Weights of a small transformer language model: MLP 512 SwiGLU.
Each number is 128 + 24 x the weight over its row's rms, rounded and kept within 0 to 255. Layers, rows and columns count from 0. Numbers have three digits each. The size before them is the row's rms in percent of the matrix's.

# layer 2 MLP up, 512x128, rms 0.164, rows 5-38, columns 0-63
096:116135108147180147121118119125123138137138126160168149115119124158152138139100112158092114143102134114154131107118103137116161136150134120129114129157161103127121165137119128112146179131180122
100:143130140165131158119152129141129094142091146157097108131062158143093151164125142141109193127130100159137135112160130150137129169127134152090088131110084110135133105139137170134158108097130151
093:128119126101122087180100147123131142119145148120148097139132135113138152165130111127078097139123138137058122087126154142105125127145155142149134185101122129129151077127106129150125154160103085
095:138135148161118089141135190188134133124129134151149108124094123109128139133119139158129126126149148158134094124133121148066090175160129108099125146163117141128147085142093154140163122097121149
119:134158113160128127118180122131096165155108126131118176115119135112155113114153156144117104097129112107133148111126114141131130167089121130125137102139137136123120094124107125142116147160156135
097:121171145104143120137158129162146106124166155141106166159104123142123145123101103113161134126108139141170130175148083136082139112121115157143157130100130095085155134117090122100136134095122084
104:111147067126151129162116114117144095128149112157108139120159135115113117171090157152084088165135130098089125165082106141112142118141135146158139160122136133081114156090127139121158130116145138
100:080136143133144143123128150133116126107113118137141080128129095102109156132086110094107127131137082090091127092142099153111161123131148160165096117111175156131094120132111110139113142136111121
109:121110119160118105153079099096163140140102143100094108117126152123150113139111132104132130127124155136141146135142141137115141105130144163081093143143081150116112127197171142106112144145086123
112:094148123138104090105124113153138087131182150136177186144134110142089110160113125159124122138090109089152185130100121143144123151152117107109117161153114129139145119123101091118134116126152106
090:127134142132162099165106123170176171091148164143131110140138113150154142129141113130071090149150134068163130094157150133093119125097112133174173138114095148120140127111147076182128125117156155
084:146161113154120135112140137150091136140124131165165199127144120084166130115082134142108139134151145108118128109123136114126145157128142124101131108196113107121159127128113135168142139092168157
092:147095182204131100129116145114119124149121178122166101152133102117188062144123107116150116157136167127103143136151172126122104169155153138130123110114086145134144164122105110109099108129139132
066:152162127135116146129119119116157144147126154139143174100089164109108126104107090087172109115158111081144116117119119159123118174109166131171125134140081121164128142180143123139137145157111108
098:087153178126141152132122106113160148116116101119118105192139135130130105138128126135116161166097096092157167148122085114098103158137144131152119143132138142095118152132091111175093127130111137
105:148155139084120104095103093178108145152095111140134132139097132104161107156099156117138136130105140104200092121114161128118124167118085100162124164188157116098127126103160111122132128110170142
090:158128134142134152128123202136180128138111121170114095129121190141138140144116137130112135142142096108126098120132103094123152150173112145150160112119106134149135127141150097119173147114107094
109:150122128125110170093120098116150120070126107098116114125164120129109159152136156097093139131149158146146139148132102143180136118102090105091153114111109145171106132097142165081118143119131133
101:128135144155099120121147124139128112093142148110154126125100101109141166102102098140179157131109112120151164156161115122135108070134164130177121084127141139125155115096122111128144121101142075
116:127165124123137138169171112135112137110146115166105076140177151100188128163119154126125165117129095146149123123132092128136128142105162136157113100132119170124128062109076140126131149106119095
098:130130107174104134107094161152142128091120140130141138153175108146107156116103167148126127170108119097145138122090100134128130125118151117094115158144102175094107178149164093130150126142116109
089:106109107114141123114069128120127139141125129151134170121145116152125098148162140105109134151162148057120118151139121107101122163123120079102154169061147120166139160120140109125145146134131125
093:099132123169173138101130124105128093119162104119072099119165161166136127159124148088127130160125139129172103120105094185136154103101162076093109102132133094168122172159108096126140117140145151
107:097081118106160135140127091120125143131128139107111139115108086120153123100145168131123160153118138093126129124173122189170177100143132116109161111127099119149146131108098112169103119127121138
059:129122144075116087145171134155103130153123150100138141145120085121141138108132175115104135156136159150155138090149091100128121125143124139157125097179107108161123117143163143121126128137150181
106:138108152133122142143107123132083081143137136174120171098140132136100170142122110086122130112160150119114138172163124121116144163173142119111137120141125140115108199117141097103134151108107112
099:119106115129135118139132132125094109162111104116142140139126157115134125118141153171164133147125112126149127179102152151093128105126091108119161147083145119143089135120127174129096086074121152
098:176092144105138149051148098119138134100110165175127134102158136100125118118173138168072082132139186135146126158124102143115082102103134138163144133090110082145148127107127124108107141148114114
096:162118161103144110079079116131138152131114148184167132139091106171096131111121183111123118143133116104129088100153124107153122111117173122130102148110121110124090126094124123118138144120123124
102:137139140136179163103097133110140139144093143182181105113125165115130130130127129100088091148117155107138099090093115098138154102128136155154089120136139133142122139123134100102112155118155103
103:136119135103102168142128092107117128101155142108124159109150153071104125095122150084101137109139132142088158133123126106111156146158096119132127092110150104125083151137107158127128132104092129
119:143127100125081143072140161122110112136095104117104160120131120126139126158098143120123109177107141154114170133115138174124169140131124110113154124160131140126103139146122149112179109142112113
105:112110110144142127126166111185110133092126087084142171114115178097164156153123132173147123109176131145090132135144151120128121117134109141135113094129115088092112132093174140141139112134069154
095:124080126126115164091130143147176112151139113109137124124126150098104086090141132103098124125125136169168109101117111091137129138142123124136151145153138136114144134082141090130121094148156126
# layer 2 MLP down (transposed), 512x128, rms 0.15, rows 5-37, columns 0-63
092:164102159117154104128171107150153146142139122120149141152139106148156096124129112204140135098120197081130105131137073125160132160119119129141161160127122136154142141083123142128130154094109109
097:093131115146125131091084125120134137109136144142114181149160082172149142137104112088075130091107133157157141134092135115141143131123101113126114141118101132123165138115154105143126101167112153
097:148086104161149127155128110168106103180125109130100058148124140165158175115123144139127118133107106128200119140138155111167114103135115133135120100117141169109119117124114106082126065104136132
098:123139109130162098135122129169138132134108133118123104113126164136132184111147125187093109099160121104133087132157106115128148175156120126082136153142129138111127090102132127132176132109155098
115:098171168174152123162145157098102159173089098089159120127149121077140129163122125123115112172127149149137128123149154104144100083119139112136109132118133097157153137114133126126109175148164135
101:097134126102162126092119113125138104105195085142075124120119145167139096120088130154151119173130110156108130114123117114124128125145100154147183147115108125117119121164161160085129124128136095
101:101124076158154125109130154115114123177157147137103155145123161094088147154128109122134120138143107160107104121102102145087135139104132110077119132147129127114131137148106105163137129086130170
103:114113138166166147139165113122153090121144125095123090086148107178117174099108144150124088134121104112160109114143084134124139129131119144135136133117171143119147091126094126149122135104111109
103:122138121170160122181113139084152132132130151127134110097088130100158132118123132104127104134125139124116123129112109155087109085151112152126104131103114123147114141153125102136155129103111078
119:122133127144114080139077121158144147127099152124136158152074138108172120129119074170150113154144114103138193100147098107150123080145122147095161113117136147146147121144111146112157119136113116
087:165145115161157118105125129162104136106141126142113147155149123136113111151124124100088141148090120128182140137131116122145132139110144144143188073145138128113133144144130102063132161110112131
082:156128136112166112145097073155133159143127084126141122129135186164092114096114145158162154141098110119127120147145110135105141132148092126148117112118123139089139161120138114124128103122194083
095:155141121101118136139117081138177192135114145134171149139103124116120114144095117130116134161120113118122128140141101119134148121129100144085149103136149126105122137123140087116086120155092149
076:112148162134167105095101135146103143137090119092135099147109126150138148122152079109137134136083150106121144130118104134116129159112144119116105120127134120131158100121076145145175117054115106
092:127136119080111093128132139104129107132095157117120116133119124097117112149126153134108167136123123154146134149144177150145147109132118118176119101133146074127164098078165111089141117137100086
105:154139113138121112112138165121114111169142143157110170129114150138172128144097090130105142102127157128117089104128124146076118113167093122132134128120109102146122125124091128118091123092169105
091:149109155130161151096101137130129158100145113131137117114142123100181140079140123146111216160145126133120097133147145156109136130183117143146137113142127140081119135093123122133104151087152137
106:161113127139145161110135146136140138107126145145108115142162121116079117146081160096158127148136127108159103116098117138112114119112127099129148072080140138152150110144126098183112168123119171
098:135129133143150120109087135157095135126112133122117081156105145133137132126090125163122121108155158135129138107150127072121132150085119091127128074163089097136113126103114131131099166111096157
101:093141140127141136174121105122118159167119155114104195128144146090129144118145110129159149137126109140134109101105112138143118116146156125137109154165119133131118136201149093162110105095130166
095:119103104078145103165129179125149082127117127143118133130119143102124118134124084123158189111158133129113132107168132106161113110118111130176161133134105141146090129147142134174122159131159145
086:147090136128116125139127180144128153129101107134102141162164134148163132077070131082151097139096129138157097123138164151099151083116118170110108123147129133092144143140114119100103159128112155
096:129117106129149113091154109118175105123144073095151134121110139155130122122185083103161121132090128146135122163114130155107140144130127128100156138126150139104137114106130091117088095166117121
096:145164139139127150093111145148145116116109082183101074143125149124142148122164117092086137132151137115136121146108168076147113136114141142132148116140181121131107143128153161153156122139122121
067:171145146137094105132106102129135120110089157124134118149155106118122103101134167150111103115114104125132114137143158107159127121123093101128143142118143140051131134105135128093086108111097174
106:150129134154122111109117150125087068138117138112116094154132154121155150142133152124103099125158132145171152113125096132139114138135118148141152126142161157135130105132135147112076142155088158
101:143096137152131140093146132126122126100120113120125117081106141112161059140096132123136150146099137106111144114159161141154121127114105140093131103115131078156113111116116103149119143147103130
104:114133102124134146141116146093105098139128058102118068161144121093157125119102141119193124145129120123095137156169132097178138114150084144140148162155144142105126086123118169103126134105133119
094:118139126121134122051127098123120145154143142117167124145104112085082136142119106113108068160178071139117146141145121146126126122121157139133140156161126142098137116112118090123183120108137123
093:116151110125132116138159113112131128143140089128131177163161109162112159142127142127124109139171116137097121108141174132069123119164076151113115169109156108131112085122146109155131164109125145
095:149135130132154124090072074163161114137181137162112137122126131190145157112102116158141169097111134123086084165141132085141099112156110139149171099150140152169119161135153096117150132146138101
104:132105149125106119130142146104105131125086175110162138093109119079120150119070110134109143107126102149101155091149157122137156121131114106130109114152089148094101117095203138104107142160115115
099:099102116090142145123096112105144110071111157147158115105127125145159118064108116142140142124125119097157120143157130139128071136154145139153092135130128157180130098096140114165119071113084139
# layer 2 MLP gate, 512x128, rms 0.162, rows 6-38, columns 0-63
095:217155139152144131119133149159088141111136158145091138136090121118161108122106105118143078109125116144164148155141183133117124095092112099091153139115123104153152124106154089101111134115129146
098:077131124094136123168160149158135096119125144102100077142105103133145126112101136135107131154096121135129156102116089128146152149126139157126143086127159134125131103152145124104116143109120162
094:141142140115179139098171109122115162111122120123107118144117103103168185137134106136106134131163166162154139169162134157156170139127080153147116174077118104117097126132138125135121116171137168
111:162144106072141146086164154151110138097135121139106120119107132163140144153117070139118051116157108167143132088116165112156113128093146142124147107147149131100114176162141184161167127160154158
108:109126152160146114147153128137142179146089185145142133155149102112145177117141162126164099060145105147141160118117138143165139126091166100130111145108150086076136095133121158128169116166135133
094:153103157119128121145166112138114124085128100099126116167073138170115103099140142119145139107101167108145087160166163123163107130108119154145147088170079110191113119184123114133075112159131132
100:127118162138140130130162130129111138119074125164110129137165109144130132097116105112155159118153156160111107113101127133098143140134164152063123104117108136159125138135126142096121118117102124
101:144171115116100120127078123148136176118113116130124109149141118138155133130157147167109146125145149124127112157155152142132157136121142144119127145087154079146115128168118134151150131131124161
118:148149125135121096085143119132136107109158159121108136151139083109119134138103113135143133133109134084130157117127129064151089117119145142136108129141141145131190085161112138167126118099166100
088:119120131131133156097158112111106131115112180116178165126088149102126130089138127130146124151174128086098094109160131176151130149129175162108098165154189155106127144122099149108152127112161126
088:138157147152152136109113100108132146185152097142118144131129136127113132117131146121121183140118123169107131121095151108139106116123103116098144110076104126159147155145168117150134130120108078
093:112130094108120145151189126178131161138140087125107101158112145106121135144106132183126124085129165127122157117120111156126113112137167136129181125149123124093124204146108152161107164149145144
072:146150114128120127146155095136125159142152141154126188137086144114081090101126134090161110099149112092132141134139107168145113166143131130148150138136059119150119151141137143123145123173108106
089:164139156119126092143178072152141116132125117159143166100109148105164083149149164107132084106118137157119075166128102122161114138147122125154074151136072165163125143149129133141115126165145142
096:147143158159159116164108124130098124128135107123093129142130109115134139136086101131097124105131146127133176083114154145110121168097121150161102108146133138127115145138124154131148108160131160
086:114114132169148160144123161091112119152140121115144082143155140063167114128077133121110156129152141101112163128142122155122135125135127159153116108158090112108117129124115108130146110168163085
113:126132109129087125105122144138094138143114100143130136108144094165123119124106118166122110108128144126151116158146140108135127140109102134190107121152173134123122092168114124099179143123130159
097:137112146087148135103105145099120114124109112150103126104151094118155146164128129095114136148132123133145119106077120101126118113131107179073174106142156164136124137154134120113140133120143116
112:133131137126139130176139143130167140112072117111104111147124154121112128125132181099146152122113107127129130140103109130131123114099134135098124108126110138129129127137090162159055114070139126
101:115166112119105151135124183080136136138133122121118116121139110139140097132129172119140114101109123043152136118107118135147122137126128153124094132157152150082146124150118130157135119086153147
088:090110168114111134139103129142107124128125101147127158112115141142137101121110098140130098156105148093131111154106134129083126135145158089112158124114102134117139170108129172124167092103121158
099:125098116122155094090122104172082131117111123119136160131136088113097117108121081159136149127110126169132152117108134119096105128126101190099120103130091108152109174113120142194138153160110138
105:103128102117116099156107102167073096172114100123117130139123088108127145121138108136122132104131107157129140122163106129146132109141123103113137086178111141132165169150151146117104149127145119
066:098129154137089131163090102166128162091135126130104147130102153093066099133127106112132115111129100099115107137138126133104100062114103127144153137114120130138152126091171125109122132089131157
094:123072150110154120155128151095130156080091133174148131125172118142130133131113167093119127145155122141112119176123118145103163109137144119117120110158143134120120140172149146141176095143145137
092:140154128111121115101090131071121174131099099151109112118117133119111078084118184118173138111116143128095101131137185102113138123121147104146136102136156130109151131103083132100138130103126103
098:107098160125125154122105165099119142126121164154149165112130149163099130139112139112050150114120115109130108092144144126118143127104119118159135122093141124111108173128091133123117145119119152
096:073123114153079182134134116113112159144116125086158131101131165122131145155105105141120103115131126100169102086137158148143138114142112126099120177122123142119149083132116091115162134141125150
096:114123137138138074086076140121143169100147118164132100130143125129146120142160126142138127159132141134098132101174113119156153145128163154093184125093166102126133139185093122108103121140157170
107:094131099141154176137142131126146167108108127135154137127106092092096118157144130074116119080156075122099100115157130096097166098114134128131097137141109112149133125131132104166118140153108129
111:112153096137142117091140106119120137147116131120081130141148140180208141147099146144161129155137144102120121138152115083149095114143143104117184126111162094125119124141085125113153157107145155
098:127122095113141126169110156113125102137124097119093135142158144132148107105110155146146157144108136087081108117137132112146108131129154129175150153132139133109147118137051131120106147111110154
100:149090120146163130138127135081074143094122102137130156144109137149101123156156110116097142111154126080118130120143120142116084132139142122112115158118098103132096147173148128140129146144097125